Weights of a small transformer language model.
Architecture: RMSNorm before each block, rotary positions, biases on query, key and value, tied embeddings.
Training: a variant of Muon for these matrices, 438M tokens, 6682 steps.
Each number is 500 + 50 x the weight over the matrix's rms, rounded and kept within 0 to 999. Layers, rows and columns count from 0. Numbers have three digits each.

# layer 4 MLP gate, 448x192, rms 0.0706, rows 141-208, columns 96-191
518497508532546537527575439467404542453470507423443457515530480413428531502567536438482564477501518575493476462510495473437457537499527563529488514487412434510465414552499480543565454516572529608471535463444424536576518551521509547513422468453522543495547565446537520539547449516476481491
489562474495559520525560582491593580430578463441594537509571424395510548506478469439465572465420487532448573453489501545432499516443526529487497505417589507553510505448495465502523587618463510550463485414454511470450356512571482375561377528577547498490444563497507514511468454495510462519
440561531532509590533441548473577510511506517544571505452470406559503464453486476570460434430549519433508535429536478520449487508509532535463538477517421488506546449528431565512483531437543449520534516489454527514613475456505546451434533522492510472548477462451533474558487532380487486483
532477467486524549470535497516467495476491483499537504463504402466568484446474476478476510462463539499543547529531487578502427518467502457511487464538462498483560575509432422498521614415492464519510446554550557499519442503495497458483501562553408537559517586680516505488447543414542486444
500547464478550574451582530559478525525512413535392457482573516508429487534565454499551547504536526549553496448431470406525546488467391468407498533378492550489470476555503517438545468492504423552461510535505431493458544576471507450509515511552464588463500548553493441472517470436564542470
519410619559535421487503482404447498475556574454566537494501550491445420584485507508522498556514538545502523543400582458542401496472491461419507536547400461464451503577533437500507526475442495504456499504428498588466478476488542552561537521428550528476518529579484545547487512521486527474
503481514453443512537593453529525510495560574562501473400522469456489514534476478569532464582441536438455431511481449456525469461450540471414510431500523508474572460468394488549463496485515553475405608469415501511443592510492505473481458480464580530448599460510487471446425488495452481490
491489437611551506457504484442574470515500465475493488495509541484466487491515507557440504466537529518478544457488484547467434439418604515491466477481475448472473568435493434467453526557537510570471577638471439524466514546465450437583472422524492599512525552458471414545534559572432532536
479521451399584517540544494460477545437420484493484431513475411535533478471458532570467557511483487622490594524511527509518605588516492542423455477414510505538453492579553452528558494483480480576603434516526530480515445466523499459425444521521508499519543460489503571503474455552532504465
566582473459542597483495533506589535561497513553527493432503584518448528522574474373445481475471498520422491448607560501505535497533517535469600475453450492491506499474418474456474506513582521595479542481518496405480614458495433484528498427514487487456416433432512586542535449576454508451
434510569514518468523561505501429428467444536476474441539530521437473479543473484546429488567460504524468527517575562506446388471509498570504550545501543520453373467529473562482511512468534541532491490424541536482521524533487538512507560562460456506532457455458523503485534501484497502467
509541516531533504511485392506488513473555534426445449536576458434483589560496600505524496470418488482516458542451546500509566481524567533410562465465449477442550505429500525404452506556539597479572484483509548593479537497528487486511553603507376566521574500434462498517513497545442457420
406505490531441577412601540530449467568508477504571433516528536502399504513502617543459515611543502435464505491451414589554524524472479402481447521467445554510515438502483507481533523533609520541425439494460534485522526460537560544487490485568484548492464436533471551408528578510503430503
532531510536507402569444501463555625424584540472609558441520423451474524510508427542448485383539489520556446565483530553494453448513589535463415513457524481477439460512530445532495451552507527566587518480443542486441517447462521432516456485537570511416488545530520484535475537442457508590
517460465478543470421430439524473448555562414408485536519520418429442444537559517541504471514512544552506483413388514452489472522520413507495502485517472500568473570467442571467461549511551486492424478662451494520435491593423491585587446542550528577497449547495535515616375565533479486517
471444519452489472497556454552494596511469524464456567570531416434644462491508485481483504607538503501538539527427528528460472548544485457495484523443478449538440494523572500467522426499535469609484482503485463510485515447555404578440487532525416430478413480579509475519513384509423463529
549477605533512499518474528561473504452457512575449578552534457474489584569407490515436413587488497544538520513550376517573526460536480532538430454550456486550476497596469412569536522540454451477428462599457611581510462601504579426521515528442477468548534492511587566501492478500521480552
512494455472552468529522475419546433488403519499482564557598485434477493531618445576492532545453545617590592480497532503467494417427529586480485407561485450466478516490519491538530520458525509466454549551524556409468419414494510534460487432576516584497474509540467545514429480543469438507
430582492485519435445520368582499578469489461385489564524504537442556504416479508510484496496518392439474522482549470530432366558522485451504499509565457502511514528450496427572529513475551495473396481564523472388519524499492517555567422517599524425483477505566514563526446403463498483527
460505410578455492559538460552428525405621443591504490550501495471500461481450453544459455568525500503530500432486439525547462440536507463529523384567515468463565511561564527466501460435544515482474458510566510492464499454549569520573480418549471491457545495556457545522497609465490522484
546433531473565391571458481547487459507448585433512439469484516508499417507547508485563468554503398543491553501496535521556457484535440583517606536508530555624537506471555537371464578399576590532483491490517422531459506474528432560516547494506560426489457497591550441507487487659437531518
412475555452471546536534441494585457493450518523548540493496552450631554433493481383486511499409514420475485394550524545479596491512603549527483524447497567428471540508523454479506497359558472619537506418492458485497484503549468444568473487536386424535504470499469564547534473443475437467
463580539558459588450505436511491592588522515503559535546462502590461493423486542536518466410590556453520534449496465478444386561461436525630453549505479438517543561532432546509490556525453455450477502573487481427490497488504523448421454551540488568485531471568532459578494540477452426489
473483409539561561550505517518510522443532535536479442532485550478397569502486567470552555483549563569527490447601565602592482473488442457528387507482520411505593442518467522484561477557476507561587554391532459441449520505447515415482537502554516477512470546495477542542528461533579509484
517496517533469581551532568506491583548458473581458457461540558529449516431489533573540491586532376467487454526500462523417639439564544449531433460508526421447630469567546524522431467510564540494516526568499543524505596489543498515474588446588522493482528404577567398503437525457494454477
527538523474564392465561503447441439587383413532448442479559511539546530468481517479480531555452510553528466519435478561492472522490460527502538533578434558478454466470470468492495484529506536528456518410509557425439469487455539558413455567469586443498560494513473527423512490432449567472
617502592514499459536532572466469501489386483495428511568571549543550492452498449578457497504404503596499553421482551472603495493518545484521490473574440612535568535527518399469547591475473518521420502492546511488528554461462503507579515487564535487494535488545427561549513539513512564426
559459488474555548398497512449525532463498486489499440522376517436461537443460459547611433520540505594459528519384487464555426391470418511456484502388483531432511503457441486605509443460592575400465467526416373519571502566522598531491474489461455468417551458515543525510462550461549547452
569512504493523564499430471442507483458566500529558536513356524377619546528537508456490497533463510486478511513537539463493544552542491456489527517482562480540528580486536467590538515462503482542391528427458410390387444531518569415483506493502461490474549472442494436543602385492445460425
505597545398526493427571493523489575525488532616541518452503459508523515483513495582459497505489566478474453408355556444489583510547511499516644584468479480381496555433468535584448507480589519475497497547436457455497474471555540481489531481460457534536447533502535433459500434442467502532
478460513518445539590504428453431408555485489559542468526569524507425496485467511540555474485443556505480410457524481460555463494480523556405438557512514600543458524409503516526488496500512528597571512486485601586514604470451500479553478538458482548467474549427491556510522393462435520492
531457472500455522517523466464523497525531430510500470577415574464540513532507379482488376443477481461489517518498426511539572453538552455439508533532546552484619490581451592433404497594494474514479474502529468511498500470606528480473566400476424426474536480465465498552433456486466512616
504498518530509543547515596516501499528556451441528473396452516455515477461483515418451469525536523483469518456512493520408534609596519542492459459462515448531530454387567434646485512493416512520510550435508467416524591542524531530443465469519510568431535495533433527472467493522449454431
402514518528478511452565457479486510423583635503504576489425634454468507423565462486450545566532553530439560491377491458532494411529406535512457540522520485510546565420542484443490420517514470473455460546449360624458542526548547576562464396431568454493621461481539485534498437543532468511
549429512458488524467550456533542518586548531557520418495459476459530584445427447499477524441474443401528393523490483558553634454520501496461528528510437432554499536512460504455526612449514533444454506479551565504392522452426610526576592530462532447443463467434521491517556482452466511538
452576511503471494508506422640529533474575473500478453531422490470509576441510499429587488568506524514489553463490445543555438530523571527427549536543423434423558578488440542490476524521409514497482470414478449441464502463598579500543552471494462453536449461542536582442465485501494461481
501514548405500443483462462445518557572502542444507464459495546494493515521557461562562406582474474543450427538446522571503509530488453588505442485433503499509465492543427551434469515447510509493512525491470559380490509493481525460571528537445531545519463493519509426467621465523557510440
419494524620397428449425486526476555525562505577570482442492503533487475508391583559423438596423519501511617500502517461545482514495426532524556557483476548414553410487525553545542505531422416443576496560489515538448453489454427494528439556509492528541509492492615506503477565504483489479
541533532443423476564438541452530503539465462540537428476579421460498482500481530469544464515608390519452538530423424442487437544508421633449532535443477400435537526560473447533586489437462537508537617494459486483501614509447590516454480492491480560468472483563445519477515481461500431520
585555611550461530493439592486486505526485530519493525398543451443523484476563515524491602505533471527543423448513511499533457435529453482463508508577513561528588487610455593499415492446470539573461513457497555466406536566560494461471452449463461491554522498452466565479433485532464508478
525542500488578527536432517522521489484488422534467535461475497586504356452373495498564438477488486458544576519512455504461461502521486575517601421522480522558466511524490471528365487526565466476518520494453481587570492520488475565480571593460542541565419556428465582476474512532446425484
537463572490462458515501470484413486418517491556513537515497513546440540474371476501482569445565498436486554489514524548489528483398422473622429515536530476490531388491436511557430474540505599506510534488492528448523521501448503702504512441473441523504456514518553500562548497508497501484
524452406484505579560578513521529477513480491530489495550503465543561561533480594491502576422435496463528496527574443551488440552512520494607462448473409496574435585542512473524584515451463488598482518480433512494519385543579561491417447510544567537486478568556566473463496555534424575521
471510602449541627541671514415512514493470575546453391411475484425554499550489551517434387550493558491544504489507509481475555467498491501445437456505489468483542498587453551514520586467452519488524542498501410495501500495449471410467539578506427513545538500445481469462432486517499435520
509531532390479469445496473495580603550505527526544484524533510447464546437485473544528453536517427582495491345521547520548506484440494515471336419561543610450427536574540545390509357523448583529516474503548521450500475508493511517527457455482456499485482447523507525566444504411491540490
595484513491452504424544487479478503565451552562544548548458518400455519438443529548483457532586418467600550502511532568514467430447479479515439543489453521527508423517437512479452483463511474532429503446531532433591413614433519543612543449547530441547489453471571614505544496601561584412
458571427499474455550479523441507576549582552532494522559506507485576605515519547339438423467500529465484476496482482479505490482451599538524459412412428502447573429496423527448540414422508525545483552524474596536496477428457524582524559449592478527547506521564489540590480412418564530543
553530505482545474585429560568533398516519358534494520512483451426530533535451467475467468525502519525475528434553524474588464466495475404538505491508347500447466472539497493505542477523514487547499432461568485515466517466465543463478474498522442475469500546556502545532445462467432592554
398452476530491546500560340505470529535390396500458477468552496417563445547478406478442469559462460589468489450510481422552599497493515418507513511550560444495493514450489545474457500461515476491502442483502420549585497465445485474391462430581629490481481516447488406547542432509509514571
454560500520524399525522475539611515528533563606532501461467495537500546529526466510513495595524501482528552494490612518478495499515506505409487519594553534423577469430468547543458522480469569538521555510493532557487563472494540503532449550436463621508550582487531521610358500522555519471
449431491589444555488501456576569510450440519585509532480520555515518444439448516474471461520444528464483467467486557530569589458486500521522477536569365521539458489589538442494499528452476563381449515539454538523508562528502492468562494422490477484497477509479514480529551494439489539550
534608466530533520396475511518525486492511456493517404381465373532497460526552542545500422575465550526441468587481435529442457449573505436575473474444529588468477489502489485533448469516449464466442501391614542503497545521528583535420563572465465568519566484526483510540498459501519527464
491502490541453505446504494432467460386490544523378488451427517458534507453489487575463497502487454585500509497600585571493479444492463478523524518580490434471592534514503453584443507538380531454513489473504438508545498574464541405486479464509563525566466421465475595530509669497530438478
455417569430561465506434506509551563585532490557419482452501461483531417457484380583395482587417505555519416587539448502546454514464481497542612552462507501507445539521524601501597460539503465494503431456528560507452488570393522543500471470468523444475556569532503485469531473576475490460
547443512495548511513458499486478520511430482581537482545546486572584411412496539461462499480536487419562532514441523447590456466526469537599531598571460480479547460529469567576535442492453509430495459536443575529529527562524493539531425519549497507506488494547439467650559420506523513498
473484446421509551474401513555492595515487457552420497507464533531582494446492436526540429489476515515473558515563536472457555476452473480562478569529439603534490422522460522522490548478541490504424562496396448443615486511464426498508541499445522602512394554475576456550443520545522379571
540546461480523507630544477533456510457474477498544524478430533468506532478515488489536477547477420438460584467502418550518471598452505556553521496533470493466524531588529517469492569528473508475504593467571491411480511508574471489465498471519475549457463516592435473509531597599448428455
514506486456477499533502418515500528464615510572420529533559514522381459461572492471467497534406506594582549445492449481511496524581552519498452521573534478506468491465526453557392469446515460501501540464547500443505590493469480578414476527494489554433452447482483563425458441433556464571
524483388552439531449560517510544552542564403514490590592478431509482563457535528423514552556575525475513497496416600532483492497519501455602551517637446499487420580488473424557533473507470474475426475559476504483499520469486445482598489549566429518500493528458557461480488458443582443464
506484501434435442507405512419528451606434582464588531492537498478510546496535517595459497516496528468517508448476480495531456463535583493479588514466532494575482515519423480497539536415482520552549612578436458467470506536454525478400517435617515522476448513537420477548466471468484548492
569576561512533436451493630560447621557453477488561477484443578521509563455503460580441497475450515536521596479526525481515477476481553495413414471505497502447445570444621572452490519463541514501515521507419511441460490568490473445473499454516407556545527520451547413505484544595498359506
576622512515446507530453475503492491492548503447483449537404502558535529527511467446536484506415489495484501424528521522505440596525445423507504526523553499562561450424507461541448543388603483499488472496510478519483457477487512504582421477583499534532569487487565553502578523508518503523
577527511490516524482549564421483449513502520492546435382463538454479551474539495558517473443513476521528497538478490530455535521532400437490418520459482451478538442482506463419503468526504530549461485470455414448419486474517488556513498485510497411446508580456495554426549496478384442532
535431546490442519556633506474435455520437475497545452518571457436506443511547516413522517524445524533467493610527534580548459506396482511476489450419526511530523481463486535456413544619508399479491574447475510461482495403482526507406545534544486540509494502423457506505575530593442469479
411536448392498480528544487451500461538359452570507487439481501537519523529501467597481433545597546508474434525490498549586574421500506494535457418588473435502478538503516475461482515512521475469542526424330485550529450557487382474535405461477474561533558533472436494514532442444543470464
467488512501484550596523593552469500522421412517485486470515425512541540532477525574490436499452491539432535426438650505523572519632582480494403584435479509555444460465425444542482529371538439464618521514450417461563480525475478560481547473427468452479516457541510562487524513585448484508
450515610435521494592468550504502561524492493365433428599500493554464546522462522493370437466454558437551474443476490509433508542571419493539505518489494526529551521411434545503476451517523459614431512512556473486536410475583425462525506475483515555469535491463503529449569538529480513519
543522539455565452548446457446505423457541406496562437565517609438562534518471455533380484554445475501522590452602517567494525541531424520368495563529390539463491492498554543411471476449446563531555568424562591523513505499487491542444420377572405402535484452445550518514506462451501512435